config.toml
n_kv_head = 1
rope_fraction = 0.5
qk_norm = false
parallel_block = false
init_std_o = 0.00393
beta2 = 0.99
weight_decay = 0.17
doc_mask = true
steps = 7769
Each number is 128 + 32 x the weight over its row's rms, rounded and kept within 0 to 255. Layers, rows and columns count from 0. Numbers have three digits each. The size before them is the row's rms in percent of the matrix's.

# layer 4 MLP down (transposed), 2304x576, rms 0.0091, rows 593-641, columns 432-575
077:121143059139104104156129168160132111155149103119134110077170129138140151107124144158135151138166169142077139114143154165170073175188133162088111099103119109135138115164110102137163138085145098072167098154116114117107055126170095127147112152045168104111199133071093141136160180137178138155163118078101031102158132137111080209192065147148140133101156106096147065131166100124095144085055160072156097072110148062115135178119139130091129
085:116161174165143149117099129125098129099110144149072140122135127180083104148156124110121101113101119156137098047118136116134116164144157192102131126098128163080121084139084162108110075044144100160186115092103121114087126123143074078155151162095074171133131173098138147173130169117161149135085068170083096075094119140124155121122159112147129137137099168085126138116168136142174111183170109189173096086106122119125130130101164118103083
097:126148091109159166120124107103087101167112130185124151151137181101128184094098113128139132082165120102142117172155125083112105074181138124143135129092164110134094123108104123174121118067082175098116120044068080100076116139081094148135148118131093076137174065118129133124102084133129120141126173097147100180104101117107196165151132129146144155107122148138121137114152055142150097096119133109179092090144190141087135088164183164135123
093:117098111165125159159133119184088123126131088133087119085145134174167184157120069166120163091113125118140186108148105114150116147087131122159104127150162101099092161163181116137160173125109164130092156122104135076116114072098170174146152111091161066074127104117164127128145128078149115159089185101148099109115134123171099110145088133144141165176112107121120115109118123142131120096102118136155114106123142100166141152154093169128151
117:104084117120150104165142126126102133163148150114123131093220205136116107087175124110167089140123127156141181109110117122133143192106071142093128154143131131146145138095118164157138135089143160183111187108139117133114130120182152166148131088201127147133130155125156113127120149131147167155179156098126093087099138108093111101124150146136152168130077129143122111129123150127094136180114029060082145132115094138127137157130136177073122
077:146148102090146107133087148190147135157137147105134209110108160092132052119137152133153194072144138146091115132123123123146114159190149131150084087142107092157118113146152166083182068165107145168150125115114147084144134131158141105104119131162122116138144121123181135196111110163151193186133137093091125093114140135105101148129178128171125177137142104101111134176163125175138129094079178163126140083151153096157155156100131175164091
084:130152034112094132177146160115107138091052114150119119166100125099098113131147138122147077130149159146105114137112093108101099078129178121189134181061136098094108118124085101150119121000159151137124121095162122137115181150120113126186077132047153166120124166157072118140165089140096122114104107104126072101106160142200175117104119128112156090177176152164110151130101155132119173122161122161172118156188087095113130164132160079165096
122:117119064150142154041071134166179121168177157110142143152135096079096169163144118146148128163140106155078062117122150185107090111086141094149099123122099084109044139202144124123095146148101126109186142124146119165106128141119119096127121144165143156148072196139144124154145097146161109121172141175088180098165114111135122109103114036097118171027133158118188106144122179122101166105132113157118158148154170048089170111138149126157156
090:088111163120129077138146119125167092128118116118161116144165145170148152162190128092154131131106083107034131114080139127131150117104094144090086144197139135144080152071188137128163176099157140162113114089133210114169143126137132119190167162102105137170101126108126146130123191140126158165167141168188021114106152099087120162169062111151105113127169104137108115159130135121114136154119172149135077136094095120132097116181182220187169
101:116078117131140126170124191109144071101130105132098126109140147119137138150123163155201128142078128137087139125131162155185190110149065142161131140116107106099130138123113131154146144096168153121100142161162138084122082135164180161093094142130092079115119119144146135147132179172111106137134134106081085050161132112104115118138082109106122159089135106121185117140142157160038152124149148176094129158085096087103100100085191121049128
075:131117161145080128124129112133094194209115151177172118111099112170154166176142119153151111134127146091129129175161103130131167105100116164137084126129118089152116166149131124106126185106163117140132119128131134122169121136054137111142121159113124135112177119084122153081075147156134194146164060144152070184099101158128125162156131141198149134102103168185106119186122106099081162104152091075133101132117158147151114134150107102120102
097:122126120074085123159116122091137165162163089104103115141158118171158152133152167113179098168208169138126109146146162211136109093198132118102150120127128193124106088158140093141136167086152179133087141137062125163135116095129097134180109217121152081160151104131118143140126139133172161143105128189117089131102084153130141133124093147184152131150145156108204085119130148099146135095103158084183080165155147151100048110097168160069127
101:091144120132151094196095097112119157038098147133165122085132137127148108105133157140066121106075094169100166154133129134175112141123110177045108126182120119162195082151131126164166133000159141125163099139096124136085086116114133166128107137108166104108130087139146067087142146100184123134110110198103129110089147116175133158103124124113157144172103130143164119109121160117192113083172134087089163086173144131118083126127112103116092
114:086073046161143158138128169130151137171135153150153093177118146179101129138121154102100157212097033152136125096082137142107135158110166176172091176107112077168084145155080138149058126114107136084103121099191141107177103103156177118127096190143127109110062160117128136119136141166159154183144133123073144108172139135122121112129058114101156144080183150166200097132123106150137109107119096214149191150139151116118137167154138138143144
076:122137055139143115067121148163120168090135133148095106142129115122054138097102101157146095081140173139133158126107125158161089119086090091147073117131152119111104146137132125114126155071156132136124149145124106205148089150138116096168127130116176100114102167169083043101118121120139129143164141109100171162136161088110164089149138111113069096164124069145179065098108133158097144152088101143151058146156130171107138188079098173131165
083:105115176131122162099154096193135089134107124147111100128134136105176144144087108128127163107126108145157198166128146161094124109138154090074180158117136165126125132156086119120145105000087099140124093111117106186123069106201126206174155102073107148113136119142095108164121126112126132098135180155140107141098112112176157158155132120152159109115100145111112151155093155088158153093110115120164118133151090164129094178158131117086153
084:140094095120105075102138090134181148231066144132099093115159088136098146164150175125110077150161142136135096109111117146128104137160065186150101148121098044089121135097174096195120164172129123109141126172147145113140153132160183149169103199154170137133182176140105115123146134068140097098121139141155101157129200138052159137131170091096110121100145110169154120113165122170121130185142130087096117150115183125109116139154169186095082
082:090137150098120124164107143103203111137166068058157159098076142084127108108084124107128105107083134168122101136129136141150135111107158124102109147149158106113115122090059095111133084000121109122121179118082087173138177130135109126152089167145098161158128110150121073176153162166099119116129141198144143131117113130180095143080067107100172108057130128115163166118130123096211096176127124153086128083127126108126078104121128068108089
089:170113144113128106154149138103103128084133128069095148088153097213108113113186168137143069125224118174123117105104136154124169102094124104127160102122065122129184118145084109105146069092155117177152145121116127108129142108141101056145121086146202160103116123111071150153090153134180120119160107117130118113098105095134104082131153159089126086101083136089135104069100145072099141114101141116157096135124117139118141150091036115130199
088:144110073067125138141140148151096115132143118170073145089096118175165119127134159069120101170133130079143103137080127109107140180156106151170110131076090095159167152070088166125127197096153140158096193136097147097165132153149180090122096155146149134119112142145112078136130052105114161116143128134167139144169096119123110140106097143099140077171138132120139073178091113083082117141163124139102139181153107107071123130067052142124132
158:130150137150161116119123123154137166103114128166110162144112099159144132105130067079144117134100150148131145102081096086144109185122147146149100145175076133122102061082112153161084029129150185124128143115123153147135156152126110033120143141160160136125097170118117196067190138113071094131152115129111151067137157158135114126129157150105111167116154143138156155132171112107090114100142144156156090155093085157114134085142114139092099
087:132086193126123102150106096167102132122121027112129116118078144114095115152114092128104126082116117117079118162081140150136196076172124109123113094166122137143183164168131133126115112176139111147141153127119176126158063116160087062166163082155100114122117144097129129080108145143142117098079100167107109188119109146059074073167111111127123132122103167077173079152119106109201151109117125106179101103102126112103150072151140172142082
073:120143087098135151076096132162152123181095144128107113113162099151122167144163086141113104157078109127156093130103155056111091104134147063107111106131142152120138110168106112142112092027132103128152132122119114131171197151152081104134126155066139118102159100114146075195136094154092117136104098089122094132136106111201141097112151105153152123085119089103176172144099148105178123088120154158092136109163127135141126099165144115064130
074:094107169106156153160102085157118043152120095065158109120080171105127156105152177096104119108139161123087089150115155120115120129170125194122175192076092143121137085133141094098177152058149171140128108143095171140122148167103202151134160102140117153124139097122075121140109086151159142116156106160087169143136155125164124208116073202120119103151112091141106124116087105156125122169132113150086162148125121161201100092154110109141153
086:125139174128073104151154128109135128109151147116178110133128156168101129152108133111150101135067118188120202154142113199168126161118112180122139137101170133113161094168151126123127126000111131093154084095088175128139100126115112089175162170106162181129149108121091073151106159119118095153147068098062099136124110132115097144152138161137120167095077098113190124160157135135118063143118162125048159119104149197132119127151166117095061
134:085138137094102156097146064170209162086113095137152094117121146113125192102158104131089107100169113170071138147154110144104117171100107152111110111077119198110094141127087118159118190120152140109092100115161071148146099098136101093091097203159109063132168175099150149202121142110145119114091107142145124162130077155124164100138114150109154186126126144148149105150139078080103131150140148141146109161165080158121191051096161088099158
083:074087108109110158118133128123080209134156121135112138090209165123128156117136128091114099148100055134163119169124094103097224167161119152106083115172172159162094182124129142087132121091140121110144142138106061157085070119113115166125126096164101142155155136133139156135112124166160110173169119102127180135094086134108122173106084117068173146067176093135102157109139129118148095139163138160146128175091119177114101178107138178139217
108:084135186152158115171108160145153163078153091170102099110148152213119126136025119163146137138133095136117118135137169124165113126154149099151149119077126124144186108117061135126149120095148130129122104136137124134115066114171116148134168195090151100114091078080102133122099170097110094154119154161150089117099056121113145101123131136131120094079068146133144170170144172118197072062143154114181073112101097092125153116092150046120170
090:132143150112119062127117144127132124165126137116149143133073096178098107158136136089122111094186155137111122141116108120129138155130122128083134126085117089104172104150127140163149125094155086119125135148149153109153111070144096093118163144130137080124133130136138150121158123147140172086132119150081104103115138089133101200088096112140148158107048147126176120145103076131141104132126128114161156180100082145130120136145087150165114
065:120140171122149099130131123069159075140143137129164100131135151134131147096145119151116182121133095150161147198142147187099124067098033144146172115154119116126143130133084148090121146156154159162167120143146075120113067086094092184134157173142153085142171105166060097196115125140196150091160153145136115099161144161105118090104135121125106072110063124135136180166130103100107136117125153093121158132127086179136133086146121125175035
194:101065182131142135134135087117148131166109126142125156136159119196133113107143141079154135154081120128167090146124158134084146216131155105126180162176144099142101104112046149179130085219103163150144166071101165153112120155137131057119120214111098110105120182135122157056114125153104117145113126130152178073112119145133117080074142144093155114104148128121196112172197101113133143098121115158124127166149104105104149121142129124111102
069:144125120134134166122100129134173156135139151140108112083174100150083091119183116127143119189159105086112118148128133102176103120152054215092089059183115102137129127178122099136171099118056112141153112141064104133196149113152045114133137115144161120089180145114150096032132163143121123078177101128111157107131123145130145165138166114167172159119144160098147055132140168103150105123124131162120111173106145100136087171081118135105106
084:129135099070192144109091198132170118061182165110082060149138094154155043148144170113157154147118135139099128134112105175129065098101167135136112116130154151101168115100124127115180103069112096092168068152109113060067119124129103182117140140118144106160141142138121088109139109077171148148133122125146079109137134128141156130119150115134118129130109100126153090166152189129104147127175171068124112122118130155070125172047146143097177
088:134120102138097064112149170127125126186152087131170073076129170091118161070109137116143172150144118115116173141125146121079140151158090160127146041116161144166141063123137080150142220212152123176118154131141174073147173143155092190104119122129115110131140065108154075087184112136098151136064185084127131065122131092090106161146152132147145127115095148068100100134103093207108113101120075133129125123096053110153135130170105094101098
078:132121116096128166119151122156156106080090154085112126144145179074125158120116149066148090112140106167145113104149108127150167195172197111167127168128140125097136130126105127200109155003147173130124078107149127112125108132151173153110130169133136130114168158192085096070193133155143086111149145135114164103121142195138104104142100146075119115133142131136092070100173152184115146125105141122073129151130171152083175082140125102106164
093:149150149085106128146136110102178084104096114137117082154122097138179190097127135153148133174092129061112133112169148154106095076070157142144132153139132079124167133108106129119117122173095138110167111173099171159139043158156098159148111115086102153147132125143133177168148168127118086136094063173147102130119119144144120113114164121104120116137126111087161182079176176086089148138080154165121089089137124139153110124100137073123129
183:113092138125146111117139106155134120093127146107141115116191096209114096101097118093136142157058072115157108139081110126087124177109131135127152137161138099134104120105071180196162049181144142109084161077061145119106209197137163052120126190097161126096132159164139187106138127162087101147134124084127209081138139153137116117083153164088109113129132156140205086141162093108186134085152086171107120149126101143141119135149158125101137
085:171117135149124117153136160151123107130129217103106090109164199117160114169158166112160131154108100144127153138140102058138162134072168219169115146134116133131117174129204113103100138190151117105220158109129132112120093078091144116139081137097163100095102171132112151175111152097100155155153123166068141070116120159131145056075106134156161151132166089103146167170121115123126121110104157152096131127170126134193131112084127148114116
082:072125122097144110103072157128123152150119131135175135137104055157159118115196119193120080134159161088162146129126127194144049106110110140104180157115146124148152123172140151095121044067184138052135074169133132142121135131153082159146131069127136095153196109106117096142064049104120139123138108182151132179147112144086071145163170149120110113155157132131146115117101077126183142112114168089155119111121108092171115071135107113068107
086:100076105159120132115115156168137077184108083120044096068156142139110166155127172100157112075134125137106090087121208139123171165091139163065084118116127153129074156193144165152189129119117084106101093134152127141099151097155058094138160140129147119167152132106124119167125162129165093087089158130094120098092135117121088138078109126129105149096157115073114088119118099117109114161125130124105123140152089138133123142127093168119150
077:103186171160147125132132091136094165069146142094128151167122086091123155083162105125107159146186111184112106135136057125180093143136144117166177162128112132071190076162135161124133159202086116149090157156125173119109125122095122136122140077126144183154145135161140115078112070126120186132123131099116107202117138175177098146141095138090117096136135191105068107148122127135125122103114102126157110106086105109163201152119163016083093
067:088134169034102146135139098054161210159197094126148152124164139141105135111144088131148149157121123111148123129092124155133110156154202063147128148085099163128122102070091123105108133119076122115127065165097086145167166204124073168143147194153156173120133067149129139110053136151128222155125128137184096128095104119188108114138098108097161110131147166091139148165122054080131126094157161143136109125112165071158095109103113132163144
078:117139122130164185133136090218070104120147187129048111051162109126124155145145074109121121117132135126127120108118152160145111147184130085098112107148113119132131135191103130166146130087093116123133067103131141147156102119135103099132166098133155111138173202100150098017090140180141148130093103136120073101113162130155107160232071131122158168160113154156120101094159136089119171123149140115158060071126211123080119143149104209110154
103:128128066146113143158120156125072165072070181167104113096110086093149150166105104132162138148139148176129134144130150165149156069116146120098155077090086134132114112187142154144140082203146158097131100167143105097140123074145106092140142105124184134091117148096063117046130149120112128130097115105133133185104071089167133130144106171143081210084089155119113109077071160074113111123130157074135128135114134134082075123106125132094155
072:105073173142098102150135130174152142124128143137141113137153152151180130076144146159171108080077132148108152131122139120110115171151136167151058175109169128124132098170165066118133138059131130177166193129136113155114154161095067115152134182120137126144137166110131093061202150159100153129152105174173094150120151101152139087101159120082151116100135131164182074122181173136130086126146153137131109170113132132102073179177097156129121
098:159073153076146153085109076144170100164152160136118118132182102129145134126137118105102140149158168149120077125148114141111117153132107102150015160136163134119108087067141096153127202149129136113032137124109083125127145139137189135101160163122076115152113167144125133165147141078106131145147087135139123146110133165114072133138131105101127109103201083128118132155147088140096125181127127107093149182126105132173139116130144119147129
087:119160138031172133172139155096142147144136136123120111116126135092130122104168170144097152162044126110130085119146188128098109121135103130179105134111093156142116100122122100090122098064107111121228102133112118133136049090101102177117069053110156113155134146089118098095105097141144109097100142142042086097111143122143148145199145117098156112136137100091128132130134169125119127165125126173060111156133121162186121131069164076081140
104:158086134119170131134158154101166167176112104116113188092154185121108096141078090124083116093076168062167119102098120167134138144108162119207078129132067164162146145091155161187138143115106186126132140108145138152108113141126096064143115144118190090108124203097101114141137138128122152145129102116151163104115083148172138128116184142194108149144131120134150131123122127055114129160195152055130099151091128124137133124092142185099091
072:134130187168252134146111159136150077189169102139131083124089128180202117151114118104134149211124137106107150115129115102103146089121131167087165111080143211106161081043128092188078158238171116092223157147106147113148142099142098136141133104093142113172135119096090102112127155060054153185070101084145100076133134140154145148123138133151161134097072102106082108170173128135155136139173076085108119081089091154160119127124191078140117
# layer 4 MLP up, 2304x576, rms 0.0183, rows 594-641, columns 432-575
079:111143082097164129164141132147151116140171156130170120142143121138149130105089178144160097154117136102090095140162081140103120105091123113117140149187113088196115107108139089132133162109144137113099127106119157065142114130091093119133162078109166117160132069126153117135139088118126145114150200104125147099118116161161141126159122073134109067172170166110146122147142113128113115074078121118143148059128182104111146148171104102123125
086:169126122173142116180125142157180112079135129120167129077162097132105074147122163219096122135155113194108111139132160187158153146089136162171098126103157143181034130077152101103194119113178126127167101155090184117139126114138152116145127077056136139138065137142133123116177171149167112176138135157114127095175135159178120090136152130120187173150154131125109137157102210151071182125087131136146143182109092102087172216129097116096094
085:149118105105120132094162137013090161119174120140143126157117040121079148169151129118172109117148110153053088151113086172110154121104112119137137120051108094102149092061083170139133110145174108140128145115185145145168124139092150139090062201178128123138081164134105095140112109148129115072117111111213153142131144119109149125099100115102119074086124123105133097139109133079123109206136054155105131151157128117164100116075181136122122
120:172151155062142122130102142102134117129090154126092099133075097137144128158091120128111111166098129106094187098129151109134144067174150145103131175097069128090115094151171103109120105148115116092107056142171128117145072124096089183109122168095116213163128070141079123130177151109087094088110136132175132086121102125187131136159139109093173159105175141131073144116128053120171096110110137133134094064163123126149137115110105085162155
073:103113074127125152121129138156118109126076142155093164148139127128126111125159102121061143115109107131144110199109122154140127149141061102106124138137121146189178101087103152130004163148116172086161080104143079138111081118119161111139233086115112130104161067175063154110061184143157137132085071143181150194153098100178154097077095077089140113152076145146155134040110146107224120167186106151130158128088149132103113088104171130120125
076:084072151142142152105106078165159072164165109086102057059143166125139118113074093163083150103131125169153148123159116114179159158138133158143141080160094112216135065127078130107135165099131059120178133205148152160144119090112112113113180143109152066108067143088154088167094125137144121123171186116081099131165152129090082113085127159124098143092147156108117120119109080072118154125068143135102156129067145142144064138082049152111149
120:154115169111093084169157111071022137119118178115151100013094096155131114104142118114113121123085121110142166109119113123113137125128061115122141098113182116127133149092134162154143131120104133155111142163187152119096115126138128118128163096105114180095101089091123137173164175144157120081106211094156107132086128156083105159126146140140116123149036102126099097094149080127181150132074175112114100146114141150114187149147110154133110
086:154133100159085151090119149143068139122157128143047120088077113132109093092120114130127126106116140175141145102157150099102074115072172131157161099129139110113067129095082086137089104154077146129153188150164102081104078142139136119120051163107117185131119111103127117124146043130142136100088159141109112069140082132076105128151154140119170118140073052100126117135096170132158176058168093127148194136130100135086118155110120061133093
089:091159127137121152118128073125059133164056123106115180151098113151141116139111129188066134159147102125135161115145111064119110097163124131125150107098142162164131180151117157174119111119098121147178113168065139144136097133169077087110107222148158137167092171065077129093121082118145150141120095150142165139125103115125172152116106120152115095140170140137095185138111160143104132140115171110097133171206103124131165155152060120190161
073:119137078110158173151151135143118074133238106164117109077126103115127133153117148101147107139102122092161094126132141211153160161159159196117136114120123158102152077124110183117142094138158121124158087105161172101102089105128058118059132156145139177112142141194145126126183116152173155111088078149077120137126163130112085126131140099105135106138149122141168127132093093158126104109117072124156167127174103078108153088074116128153094
098:132112114170072137106115161158115152138034198115177121112146094088140099133182084092085150164091167131068136097150102073130105153104176179105080127144036130149145092090141142129061142132095131142162079146159139081141152109158141089124140064176161100153123146152116113097125101154081156124135142036111136087119123070117162139092106079076079113116132120173121150161121126118138146071128096141078118120155076128167170125139086093166155
081:184141100124110133094116190127113118184141147133123196182077135092099103069133100121184073111151129118095159099084155135135118099131074119173126123055091144102114180117110121160134149169162104096114113151110142083147159152124111131167185090106111107113107130102097137119141099119072136138134143105129135122113090169094112063164147105178101118077178116139092086134183083101152185172139078136124152108117154107101071143095171085134129
109:179184158131106148111117118200102135088098085104152139055137116096129112127145132154176074033150150107131107147144091109095128088099099114139166156154159097123097104110118135142148127103138148141148149143139135149138118174119125108091167049123100125134140122071114111175133138124138096086130183108112138138086111132145150152108148095162056126177107142059106170085107109132098145156082154097159054138058081089124137111165112131143101
072:067141107105149138192123152158109163167142184094139095048159073108135144089179108120081134129072108169179155132150117169091133140107122095142160127097091160107219124091126203141177136112132168125124114187113126127149128141161132137139096145118146078174151144129178132071141129175160097110183141147156137121120139110127160102117088126139094101106123185108137118111116100099078099205121090163100184112115142129121119012115165113112133
078:176110106159138078166180162184093136081134178101139126103171099141094148126149097125133165171172175120135091076162116142164109153075098121155139132107099116104146139105129160131115128146158144121137142170183103173142170140106131136150137082091104138144128141171139120152184100070129149108132098090161132144164136137078111151124113146151082128172148088172131084112238142161096157171128126150113136080130174098154078112091088197165089
080:104151140111108130172058123156088131106163144100118093149105176160143172116127130118191170099106088125133163102171112086076123126097112104127096106123093176079155149123137118048123138097074146188153157055167143075085110147175108124116077104152153176122107102100127119102103125129122139163099153103041141143144112173126117125124118158145182162102118112108108100143070120102128092073130141079182162158131147149148158113106079145134175
078:178140111179093189072183126123128124139101143130136167168101127131171106092182158124132128153137148091157110153119106166148125134111053154123129091147074204141136138126131083123116163146158173134135141147110130094078162128164131089126178104116181121133165104124139125139101095145152151149189115103133109113138129115112133083087159159151020173156087097131141072113095097109139141162144153082095127121134184127163108192130117131131151
082:076094186181073127091116127145156150112050117186141121115116121100136146142094091124094143187095107094131136128112140120101099115199148117097090139122173156097113077098144113131115162115105178024085105128113115134102038152098127164109110153163105106128124102120159109145120096124176137124092180157139168075134135113156169133124103106160145113118137126119120121073188114160175098160127122133092138118203160141117141087139141139138131
082:068084153093101164098147135112107147135105151137130141109076162130110149166117071141165157080096189125105169114159114112117096143108135108061092140122167151098091175152078126117135111150149106072159107151100152119064086153150111116120094162132110116152114167075143144081136143144129137170114128074110129165121145171088119115148155138133133139159120141145064178075223108143130202145133124110095110120122100181150133101140150172164137
170:134185142106126129110099151105143149150117162139130111150105219151174068086116097118133053152095115150119080126127165164139150093157129150099107053102147128075109106115225081088147135079105132098161138168120124138101123189101117218166122102135118153163127136151140108093113082185144153098097143157151090159164121123093163100127094112158146149093135113132127144141152140119115146142091162122132123116189135031140149138128122141171098
078:095139113105095192090144181079154111098130177154150156093144120147115135135182133117119175139084196139148167113182158051158143164094121141155086117126114133141118126103155101161137183126102145059128151047186094115103138107144140109134067120161172074167155097159140154134175127099127137158129142101140120150142125085144156159068130148123114109146141087181149164088186175165111043128159135148158138128127113103199115197077149131132189
067:170156123121147091129122126142142122141156140161115156142115131100133131125136139117141178120185141126166116116191098102140097135143094209127103164128048118147116110084146101148133151126139167104164132187126122116089115069121130155133139047141139198120114156091126203156137163107093142092114131153115084082151123116060131108162122203124084121143154145150122050132105113123169177144148081124163145102048147118175095090122130134140179
073:065176067118129088089130123150130151100127136152132128142204174127129115100144187160178103147155119157179135111149072129140116118141136102145124086128114144094133162109137108122113169099071136068101176056156116109092172099107117112091099158153138129174152131152134123095193137110070158158107065116104128081120072050060125137145087095128089149166149121072094133151196118128166074105151167122094053130185133121071178151093122175081131
078:139132124112135152077149110140102101100092102129164140168092107083166089098099065130147098186162157172125086079124136135142072099086123132151096151090093212111169139119116153155149126154068111126164141110186124066088153069163162067157099102143145198192128137139135161143135137121123119148118138164138124103116147130103110134118146127103193143195205153174121152153119099133141147103142133096165168116146136110145108180158181160145113
126:140098130171114099160145192143105080200113153166132190150192128147121109152154133144120191170104098092177091128087133181129095136180110135107127084162136116171121129086068151101124056157080112139159114159126164135112153149091191130140129128070122195125117070167122094061090127155148106168168169125139125067093145126095134132150116127156132106133110149140121162100088158187133153093129091083144120153135158088144101123188133142138134
079:193176105147149135145147151130148090200104166158169126102139161091154113104125189172098117114174195133099123167103124044100104141140149178109121163124136145127142070155152136173105149116189154185145128116068134148120148136135092122114092127132137124092090127090129151125108137106104152145116122121169108091159177149123094106121168167126125164179066107111110055147143105098100177074089122194156107175158083108144143087188164087104114
087:122082142087121097162168116070185073149101183166150194148138117087181124117151116127079096110145102150104115081075113166132131095167044136168119110144140158089115113159113140146131150127152185139104147121128175112136139135096085134112124057171158112122156163156146139121134138134142167181145131146144148106135167145113156137162108132166105128222249179154076094055132084157075180147099133111108146120191126133108121124119136165101083
083:117093172105148112112164134166128138084114152155112103134101091105150149110128130110107154180040145103145162128134121142092101124136089038123140099150137150151119131124159184123104153100095120102199075140073119111084137143088091167150099124125135111124145137092131074142110146083162161174158156066144150158093130107137146095156168107119109091115158082169111115090191149123189104091084167188139101145113179122099189171175144147094130
068:133121113109121128118125145149099130105138129152133142178020080106160126099139028072086122120166157148032093115079134169150159143139114155164092121087122086095121176133111100109114134110112156151107139121239128056123171118194144112119166103030138096157069118075144157124186175148128104111145126151162118157150111126132100175149064124116084165138168114159082212117039104164108114154134144166150099155135140160106125173135106126116179
191:151192105134130084132144186112121137116114096109116131142083171100153155133147127177122115112126172136066102108129124105167145096150104133081096139057116171070088126125219088073124114064161121088151093128161113114089116103104142227054129163119094145182157109135112078167142122135118118054170135166141071120172121120111136162104069120100057176091155116138079133150106169115117124138077151134146151067108148140130164145120136105155152
069:115121154128074174137077152158134128116099084107114195083076188091123132076165203130130122118064119161194122137126123187090113153120107112130106146091085090103080084095087072128132082142096148108156136122095122173203095129103097146112142132121109159163114156147096103160143166131116116103130164117100202165099131143189116122112073094105077117159118113155082188125163079118160173117102088096111196130105137129170082070163096105158148
076:127121119158112137133134165116172111164132156124126193109087148096108141128125125066158153082141179128172211147115099145108152187141092113117045027124095137113144167182121104184105113123144195146130166168139138162110088176164148105093117083163140165123136109147106124142128065175084114132123170103134131086101090096102146143165101081088092058130158116110112067143058081193097141159146102104143158094168149126148110101171087150156098
080:110108195137086109096084092117112102052093130087132185134122088132173121155112099183154098145070137153130097084065113167097084057144180133182117146135108145074101166070136190108070132151086075064152169098091137161165053122117148117173097164135126128107162153126037120093104114092168129154152124164171162168161113125168172162100125159121148142085112071194140175066171157079154181127133145121076114128159179115113123126139116180125236
074:126081154121065144180124133154154118166172108080142176106160149164149114091129146151146135093186126083146166129096149089113093084076144052072131117126170076138124126134108145099171123092109137114121151130078168139161131144128164091117139073116132171111092096072120101111121050141140125137133176067147128141163084118158094120099168128170125101052130137153116108098133135086091081097142172096116112127112103139115137139156166169150100
087:101147110147104141130148148133054157117186089100130155144134206120103107156090105134150191105145114162098131133142204113112166134124146102074117139143145126136076197111132150164111172130118120154131122083108072085162211081161126101100165179138138194114080134133131119111123134132128114083150169107107126115110151073121175110162116170076137138078169165124098067125123105149104151145145131147180100196129094140149088146126075092124086
179:146172158143168101128113178156117164135146061135102126150080151116150191131135146137131132166122103211080106079131140093170138052137083118096098133115140156084124154145224111119132122053112126116189044205123087140099054103122098195110116142137103120177126137125170122153150102160168143076149120173157038150148149136104104105111105100139120150124169104123068114143107124082126130135116162146137142116108170142158138145141092128182155
077:154149163133084123104160128152126143149137103120151163132154125128093146069125099165080132126116131114156096128129156096103105093156049114048105121133164167096109108082097120150130083153140144117116060125126096166137163179148171117087155167126140177146117149111123097131224093149124124101086112100130145124124143039137079112111137149052081085103116119157142131110145123135141087115163142138158121189111095113118135138133122167164133
077:190148094116065119101124141196130111081151145088126155101158159121073117069128101052144140150091126188129091062177070076156170162158126147177136091100165196132078223119161142177100138141127112180127133166151110133108093109129165104112119105162080228148142149161124138047145139158120089129144131153084157101120171123135150114148098117154188122129092140205145069145133121192135150224168087182074139093154144172108125151105128166146142
078:118130165111116152102130109128122113085112188152158084146156075158133105161154151180045163130137148143117172134106089097092068115145096090164123132146111111106112079098152159084106116119144146075168098111121074131102097156062100176152085119209156102134129084088087178136097102144105130151141132144180167119152097124157147090124158077160161127140113156120137134104207096100162124083158095128098082166134140162158153128127177104163115
073:091151157135144116205139127115127113125123161089131137131134214126089126181156087113165055186067091106085106152122142124138182120072160128128150066089193084175075160111138137112129165160060115048065178069167099180174130110149140102152125139142125121151165141137156105119122162132113149137130140139110087086162118139094132085111152155130164187108145114157151115107159109098101097142140152070157175129130157115070122093037136204150121
067:192148082167049176105089155068148108100165135151143184116125093121163101132138163143152114099105129098099152114195104185127169174123128148114116178170088065100110134182094113126117157110095155135102088157182139186113105143099138066183134052099098164092130147138141126118160162126123098115129102134118143100155114173083080157142135161131167121141129111144101119088088078169081088145069128134165134131161135127171205195166105132111092
075:088127106110070082164067146067147136079111093092120180137095057126127096105139133176143153169123113134113078148107145108146118117155151152172104113076089056145182089081121098168182159167158083106165100132109136110169105118114122197131164124128135099214166093133090142126126082105188144112119144148140090163154108150127126140131116162140052059075158138121091079129144164137159098188097109142091198097158077114125120132130125111117050
096:109079073101138102106137131108142101133154074161189166173118153172097137129192037135120114163107135068096123130146088072093097179206116148118141167173085150110120155086113094153173188142183163154164155143081178079138121167099153112179107150149056111154142178125110070138179125097126106146149138158138121139181146146145157066151144113130182092114167124148144120151198127168127155132151068115101163153111129114107095132103143136102111
070:073194104140149086120115120156089125130122140120173112096166107097133135156133085184106176157124095116124100138054204090161152101160168164153102154123087113115207088133110133164120084137100161172094147141155191094086143103198133144178173073174152152129096135117113139117106125130128135101193164114155133166121128119145128098109100079116105086165177139120144179171145065104151152080146115099123157065123132111106168076099179098178123
087:087171174150091121105145185109129110141123158159126067092062162189108105098154088101184160096163075141142138170118119125110110145075130073122204121162181087096098176081106164098146112106121128120117117109101107138158161140136116109113094130083144151105108109159121145119099136137133157149102164117154161123161081177097154123118119165119123165153090146172125064152123156097093114050102145127156083111174136106167175185146108218138102
080:166094080183115136076110098116148154138073125107143209136101133143094147073110111137179190140196106115086139041061079100151149123172151095115079138124099091059175129161169149176139113105103109105067105122037156119173177111123150152113202133161136165099094140138132104189162117126145148167154148102169173100129102098115122144188138101160102125106122117159148136098121138205158088068190113087108113153095158118094091140210083164101092
136:086121128153067180108109178178139023113137131091155097167148120111140173070143045139158096097171158155121152149078057129105145178188139128094126136142138120141095142137158094128096138165128088114084143094114114076117161126115135065126114187141126118152148103103104154190138157126132100098100163095079111136111142088121151151136130075105129117159177177101149162118124145187173170072131063141075116156175153140128127150136098151111120
070:110109163146110102138130136130110129100059129178123118107126160137085131084124147127185118101086166158175088103145165168138096162169109172063139148136077065211157175162168139130212125166126179151134094109137149100144141196157134144114157174123157146108104141122125139142177169138138154156112131187108128156084120174095171104137169123141108149176157157134121136120124107115067112104118186123182118134151134163135112146118109158105154